config.toml
num_hidden_layers = 21
hidden_size = 128
num_attention_heads = 2
num_key_value_heads = 2
head_dim = 64
intermediate_size = 512
vocab_size = 4096
hidden_act = "tanh_gelu"
norm = "layernorm"
norm_place = "pre"
norm_eps = 1e-06
positions = "learned"
qk_norm = false
attn_scale = 0.125
bias = "all"
tie_word_embeddings = true
parallel_block = false
init = "normal"
init_std_qkv = 0.0442
init_std_o = 0.00683
init_std_up = 0.0442
init_std_down = 0.00683
optimizer = "muon_variant"
learning_rate = 0.00756
lr_mult_o = 0.854
beta1 = 0.95
lr_head = 0.0119
max_grad_norm = 0.5
warmup_steps = 200
schedule = "wsd"
decay_fraction = 0.772
decay_shape = "pow"
final_lr_fraction = 0.0
batch_tokens = 16384
max_seq_len = 1024
doc_mask = true
train_tokens = 132600000
max_steps = 8094
dataset = "wikipedia_en"
Each number is 50 + 10 x the weight over its row's rms, rounded and kept within 0 to 99. Layers, rows and columns count from 0. The size before them is the row's rms in percent of the matrix's.

# layer 8 MLP up, 512x128, rms 0.222, rows 31-80, columns 32-63
105:49 41 42 47 46 40 52 60 71 54 54 53 48 52 52 42 62 54 53 45 57 56 45 52 54 43 40 27 53 69 58 45
081:40 59 54 60 52 28 46 38 50 39 49 36 42 49 52 48 56 40 31 55 60 55 62 54 41 48 65 42 26 35 49 54
091:41 53 45 47 54 42 55 69 45 50 40 40 56 63 41 59 43 50 55 64 51 34 42 49 59 49 65 71 39 68 74 57
077:40 23 56 39 42 68 33 47 54 38 60 37 42 58 53 52 59 50 48 61 49 36 73 28 48 52 57 54 39 50 57 70
109:59 35 71 39 62 52 51 69 52 55 46 59 48 52 42 58 49 42 33 48 45 47 38 54 55 61 52 44 77 51 42 44
104:62 41 58 61 50 33 49 54 56 55 66 49 14 42 48 53 57 59 49 35 39 25 45 54 52 63 37 46 41 70 27 45
115:42 59 49 55 47 53 56 58 55 58 36 60 63 58 46 63 58 41 40 39 53 41 46 50 43 36 51 36 63 49 48 61
101:30 49 45 52 45 52 40 57 62 46 67 56 43 50 55 59 40 63 49 38 54 58 52 19 43 51 49 65 48 44 50 56
095:39 47 41 38 60 42 56 54 48 44 44 44 77 59 39 49 36 54 29 60 50 45 55 58 43 37 49 50 59 42 68 68
105:64 32 62 56 45 45 31 58 54 44 43 56 46 44 49 55 27 48 47 51 58 65 34 38 59 58 43 55 52 52 42 46
093:52 46 32 49 51 47 46 56 48 55 53 66 56 43 64 54 46 48 35 54 32 49 50 47 45 52 42 66 45 45 41 66
082:55 55 51 56 45 46 65 60 55 71 54 31 39 44 66 66 22 43 30 48 59 63 59 55 47 40 53 56 58 46 49 41
105:25 36 67 51 54 46 53 54 53 54 51 38 65 62 61 44 73 74 45 57 54 59 38 43 49 28 44 51 51 57 49 51
104:53 51 39 49 50 43 48 60 54 70 43 55 45 57 65 43 60 53 54 45 45 56 38 50 59 62 35 51 63 45 58 58
096:45 50 71 29 57 43 65 57 52 62 39 49 55 63 54 45 39 42 55 51 64 44 56 34 55 60 42 44 45 59 42 75
094:44 62 48 32 60 45 59 58 73 47 51 55 62 58 56 43 53 62 47 37 41 33 77 55 34 41 47 40 45 55 43 63
101:60 50 38 62 55 31 53 50 52 47 29 49 62 54 51 50 43 69 55 30 39 34 55 50 62 53 70 38 61 55 45 44
102:62 56 38 50 58 36 52 44 65 53 53 34 59 59 46 38 30 41 55 38 54 62 43 60 60 54 53 46 58 54 54 67
110:45 52 26 51 63 61 62 46 46 46 44 65 52 52 48 61 45 49 47 47 59 24 45 64 36 64 54 58 58 54 46 47
091:48 60 49 58 43 37 52 39 55 44 52 51 66 56 65 49 48 55 56 41 57 69 40 23 48 35 37 65 55 50 64 44
099:50 47 48 50 45 44 55 51 55 57 38 42 59 45 43 54 62 34 54 52 48 63 42 53 53 49 38 54 38 52 59 46
100:52 65 46 34 45 39 43 55 38 56 28 57 51 73 55 46 59 44 59 48 31 50 44 40 45 61 31 71 45 59 70 40
103:53 38 52 43 49 46 43 47 54 44 48 42 49 53 55 50 68 54 36 47 62 42 49 69 41 54 44 54 54 43 42 55
093:51 47 57 39 48 42 56 61 48 54 46 56 43 47 34 56 48 34 61 44 50 79 34 58 52 52 49 39 54 57 44 45
096:55 48 60 56 40 63 54 46 68 49 46 54 53 54 62 65 70 44 53 47 52 51 52 43 57 48 49 57 56 42 41 47
106:58 63 50 53 49 39 52 50 67 51 28 47 64 44 68 49 62 50 57 46 49 52 41 50 44 49 38 56 62 50 51 51
110:58 53 40 52 64 34 46 34 65 47 55 48 42 48 46 40 66 71 55 56 38 28 57 52 55 51 55 54 34 70 46 48
103:46 44 41 52 39 37 50 49 37 50 60 36 51 61 49 54 73 50 59 51 36 56 40 79 48 60 52 46 56 49 46 51
092:46 51 53 58 58 34 39 49 38 49 58 34 44 45 68 43 54 52 77 36 33 46 50 46 60 52 44 47 62 59 44 57
109:52 46 42 57 34 60 54 56 49 35 56 56 46 34 22 46 55 44 67 63 74 49 47 72 48 45 50 36 49 58 57 49
108:40 37 49 51 60 41 44 64 89 52 53 35 52 48 50 62 37 43 56 40 57 53 43 57 45 58 32 45 38 41 62 48
074:35 52 58 38 50 55 39 57 50 58 53 25 38 48 35 61 50 34 64 62 41 47 65 48 62 41 53 68 52 38 64 34
095:65 43 67 61 63 46 38 48 56 71 49 47 48 60 46 49 62 35 56 37 46 54 57 43 42 44 44 43 58 43 38 30
086:42 60 37 44 64 43 64 46 39 44 39 52 40 59 62 40 54 47 61 35 47 54 53 54 49 42 43 45 52 62 40 47
107:68 47 47 58 50 50 51 70 44 43 49 45 60 52 55 47 58 44 51 35 55 55 68 22 46 62 62 44 34 67 58 66
104:37 40 46 60 46 56 42 35 44 60 46 53 42 58 45 40 63 68 60 48 38 39 47 33 48 69 45 61 57 66 43 55
097:47 60 68 54 23 45 69 50 60 51 48 61 60 44 44 52 51 63 53 46 49 60 61 65 47 54 31 34 64 38 58 64
122:56 66 43 54 42 35 51 54 53 52 44 46 50 66 46 76 54 51 63 42 60 35 65 68 51 50 40 56 29 55 59 46
097:56 54 41 49 46 42 45 53 40 50 59 51 39 44 42 59 34 62 58 53 53 62 44 31 43 60 58 57 67 70 62 65
100:45 69 49 62 48 46 54 62 57 39 39 56 75 46 55 47 48 48 46 51 36 48 53 64 31 61 43 64 49 48 65 52
094:45 70 42 51 57 44 49 42 22 46 53 54 51 51 47 57 48 66 41 47 60 61 45 63 53 57 67 59 50 61 51 44
104:36 45 54 57 62 63 50 47 58 44 54 50 54 61 49 60 49 44 54 40 60 50 50 55 37 54 48 28 27 70 38 67
107:47 41 58 54 36 32 57 44 52 46 49 38 45 42 28 41 67 42 51 48 43 24 54 49 54 53 45 64 69 43 65 44
093:71 52 53 39 56 54 53 65 37 44 51 44 48 58 49 73 56 43 62 50 39 51 39 59 45 49 61 64 56 36 42 51
096:54 43 51 48 43 54 63 57 43 45 48 75 52 70 40 55 56 61 44 40 74 39 35 40 40 44 38 49 59 66 53 38
102:47 37 58 51 54 55 50 64 55 47 50 53 55 37 45 52 71 50 50 46 55 49 68 53 39 49 49 57 57 59 59 40
108:49 39 54 59 47 56 45 54 68 55 57 50 58 64 59 58 57 28 66 35 49 43 35 51 54 46 40 31 72 48 41 42
109:53 61 49 47 47 39 50 51 55 25 72 61 52 27 54 56 54 47 47 56 75 64 30 43 47 59 31 48 36 49 49 45
100:54 76 64 50 71 47 38 61 37 60 64 50 53 38 53 54 59 55 68 42 47 47 54 48 47 62 69 70 76 58 33 50
097:58 51 44 44 28 66 43 42 37 36 42 54 49 63 40 39 54 74 47 73 54 37 32 44 53 52 57 50 42 48 39 56
# layer 8 MLP down (transposed), 512x128, rms 0.0508, rows 31-80, columns 32-63
097:46 36 49 40 33 52 49 26 62 57 43 48 55 55 52 48 65 53 41 60 40 42 34 51 26 55 58 38 38 53 45 60
086:40 70 41 55 59 50 52 57 24 39 47 77 58 60 49 57 48 53 42 40 58 40 33 32 49 55 40 57 57 45 41 52
099:74 47 50 50 62 42 45 49 38 52 70 66 53 41 54 44 66 51 54 41 40 54 60 47 31 55 41 59 39 36 42 55
093:49 42 62 34 55 65 60 56 47 57 49 41 51 65 57 59 56 59 50 50 43 52 43 51 70 48 55 51 55 39 35 69
105:39 47 36 55 40 44 48 49 55 38 44 64 41 46 52 30 45 41 50 28 40 63 70 61 58 38 47 40 44 43 54 55
112:32 42 46 45 58 52 51 61 74 61 55 42 48 51 31 38 67 53 35 68 62 46 40 65 43 53 39 47 52 35 57 51
105:53 51 56 78 56 65 46 36 38 59 33 39 50 42 55 52 39 54 34 36 55 48 24 67 49 58 37 60 52 55 55 56
092:46 52 34 66 50 49 44 65 52 51 61 41 54 36 37 58 76 45 53 44 46 55 57 47 74 50 56 29 58 41 69 54
099:50 61 45 52 53 54 50 48 66 39 23 31 56 47 43 59 30 68 52 48 49 46 40 44 32 65 22 35 58 64 52 58
099:61 50 61 58 52 31 47 51 43 29 52 55 60 42 31 36 59 60 38 59 59 46 59 48 48 56 59 52 48 22 64 64
085:39 37 47 78 52 39 48 40 48 41 63 49 49 72 47 54 50 49 52 40 53 38 55 59 49 51 43 43 49 69 72 45
094:52 50 55 59 41 42 46 41 39 45 47 71 38 58 34 55 69 49 32 46 58 62 31 47 49 51 64 56 48 41 49 55
094:42 64 53 45 45 68 53 46 61 60 41 45 53 63 44 53 40 46 49 48 54 40 70 42 51 46 44 41 44 49 58 51
098:51 40 45 52 29 55 45 58 50 54 39 44 64 32 43 65 47 34 35 43 41 46 64 46 34 56 63 21 53 63 63 42
095:46 61 48 61 57 55 37 39 56 54 37 39 54 38 46 54 49 34 46 65 52 52 61 40 55 38 56 59 52 63 52 56
082:62 45 37 50 61 36 52 33 56 51 42 67 74 27 51 58 43 35 46 63 42 50 56 45 53 54 36 38 44 46 50 63
110:56 54 44 64 42 38 47 54 53 57 37 31 64 63 47 58 64 51 62 38 56 57 64 35 37 45 36 45 40 45 36 35
099:49 54 44 54 56 71 32 50 41 72 51 46 33 50 33 59 46 44 54 63 53 39 46 50 45 37 71 46 72 27 50 45
112:45 50 52 56 48 53 50 38 61 50 42 39 52 57 53 73 64 46 46 45 54 59 52 49 52 37 36 65 41 67 71 47
094:60 35 50 46 46 42 42 53 43 48 31 50 56 51 63 52 50 24 58 68 46 53 43 32 44 36 49 54 50 60 55 47
105:60 42 47 41 43 43 61 63 49 72 60 50 56 45 72 51 59 45 52 46 65 48 46 41 59 53 51 42 43 52 38 36
092:53 64 45 58 45 36 39 53 49 48 63 56 60 38 42 62 51 52 50 35 52 45 46 67 60 30 48 42 43 45 40 65
094:56 44 58 49 52 46 63 62 47 59 57 50 38 48 57 54 52 39 46 19 44 40 55 53 50 43 56 49 54 66 40 53
090:48 59 52 62 71 45 41 55 46 45 66 42 45 36 53 45 61 37 60 52 63 62 47 47 42 55 55 60 44 71 62 46
086:60 48 47 42 41 58 51 59 69 50 43 61 45 38 33 64 42 49 43 64 35 55 51 44 44 59 51 51 54 54 52 71
109:27 59 36 44 53 41 31 43 63 58 52 46 43 32 50 39 35 51 65 68 51 51 60 51 39 50 45 48 52 37 59 48
118:63 39 35 60 59 49 37 53 47 42 49 48 33 51 58 49 47 69 58 53 48 54 50 48 48 53 44 44 31 57 54 51
101:42 45 50 37 49 65 42 46 59 35 54 51 52 45 54 53 44 48 50 65 42 45 57 62 57 50 55 48 53 40 30 44
101:51 68 42 54 50 43 39 47 56 52 30 66 65 44 34 41 64 47 43 62 53 43 47 49 63 46 44 35 44 55 53 43
102:50 58 56 47 47 63 63 62 57 56 51 57 51 38 64 59 45 59 23 44 50 34 56 46 50 33 45 43 75 65 54 60
105:41 41 48 58 40 50 43 47 59 63 42 60 51 35 71 40 41 57 63 36 61 53 59 48 55 40 44 58 28 62 42 43
081:65 63 48 58 41 71 48 40 30 49 48 64 63 32 39 41 58 19 30 61 41 38 56 49 49 59 56 54 58 37 63 65
091:47 53 80 54 42 33 39 46 62 46 41 47 53 53 55 48 56 57 62 51 63 78 66 57 58 40 60 37 57 44 61 37
082:61 61 55 45 44 33 50 60 49 42 39 67 36 54 52 47 62 54 59 43 55 51 24 40 64 58 38 66 44 59 48 49
103:51 63 58 38 42 38 51 40 55 48 61 46 50 67 61 46 53 49 44 63 52 30 30 41 35 31 66 72 44 37 60 28
103:40 49 64 68 61 48 29 62 58 58 32 46 41 56 41 28 56 46 43 59 41 40 63 51 34 89 48 64 57 57 58 62
101:44 53 51 62 51 45 58 53 51 46 51 56 65 51 33 68 56 55 58 33 44 64 45 50 57 44 55 46 57 52 56 67
115:34 69 48 47 52 39 41 61 68 42 43 50 57 50 42 48 38 43 50 64 45 39 68 45 44 45 52 50 51 47 64 49
099:57 61 34 46 55 44 48 52 43 43 49 39 39 48 42 43 44 58 37 35 53 46 59 43 58 54 40 45 33 54 51 39
102:48 56 49 43 50 58 43 44 32 63 45 47 53 32 40 34 56 41 45 33 53 59 53 52 55 54 55 36 46 34 65 50
092:58 48 49 49 41 51 42 62 62 41 38 48 48 52 54 61 49 68 34 69 50 56 53 54 53 54 52 50 49 61 70 43
108:26 43 24 39 62 56 36 73 58 70 55 33 54 59 38 38 46 56 55 39 53 43 45 52 48 51 41 52 43 60 58 55
105:52 37 59 51 50 56 56 43 56 58 41 48 47 48 70 67 51 62 61 48 66 45 52 40 36 44 55 52 37 52 38 53
096:34 40 52 33 45 56 46 48 42 57 63 63 79 43 53 51 66 53 54 42 55 53 53 65 57 38 43 55 34 49 49 72
098:53 47 45 52 49 66 61 39 33 31 35 69 42 46 54 53 57 47 51 49 48 71 55 62 49 49 51 48 35 58 56 55
100:59 48 50 77 49 50 41 49 58 57 48 43 48 58 39 46 63 49 53 58 31 35 56 35 56 43 49 69 53 51 64 24
117:66 33 63 41 51 40 40 40 45 50 45 54 57 61 60 42 52 56 64 50 23 58 56 57 51 32 46 39 29 37 46 40
109:41 59 38 57 41 39 50 50 36 51 40 48 44 45 48 61 48 48 51 43 58 52 35 51 51 44 49 32 54 45 55 48
091:40 46 45 47 62 54 30 64 51 47 60 47 39 40 54 48 42 49 50 47 62 67 39 45 53 41 57 51 40 64 55 32
095:48 64 39 43 50 54 47 54 36 47 31 43 48 56 59 42 57 32 59 46 55 37 58 51 33 62 53 56 36 48 49 59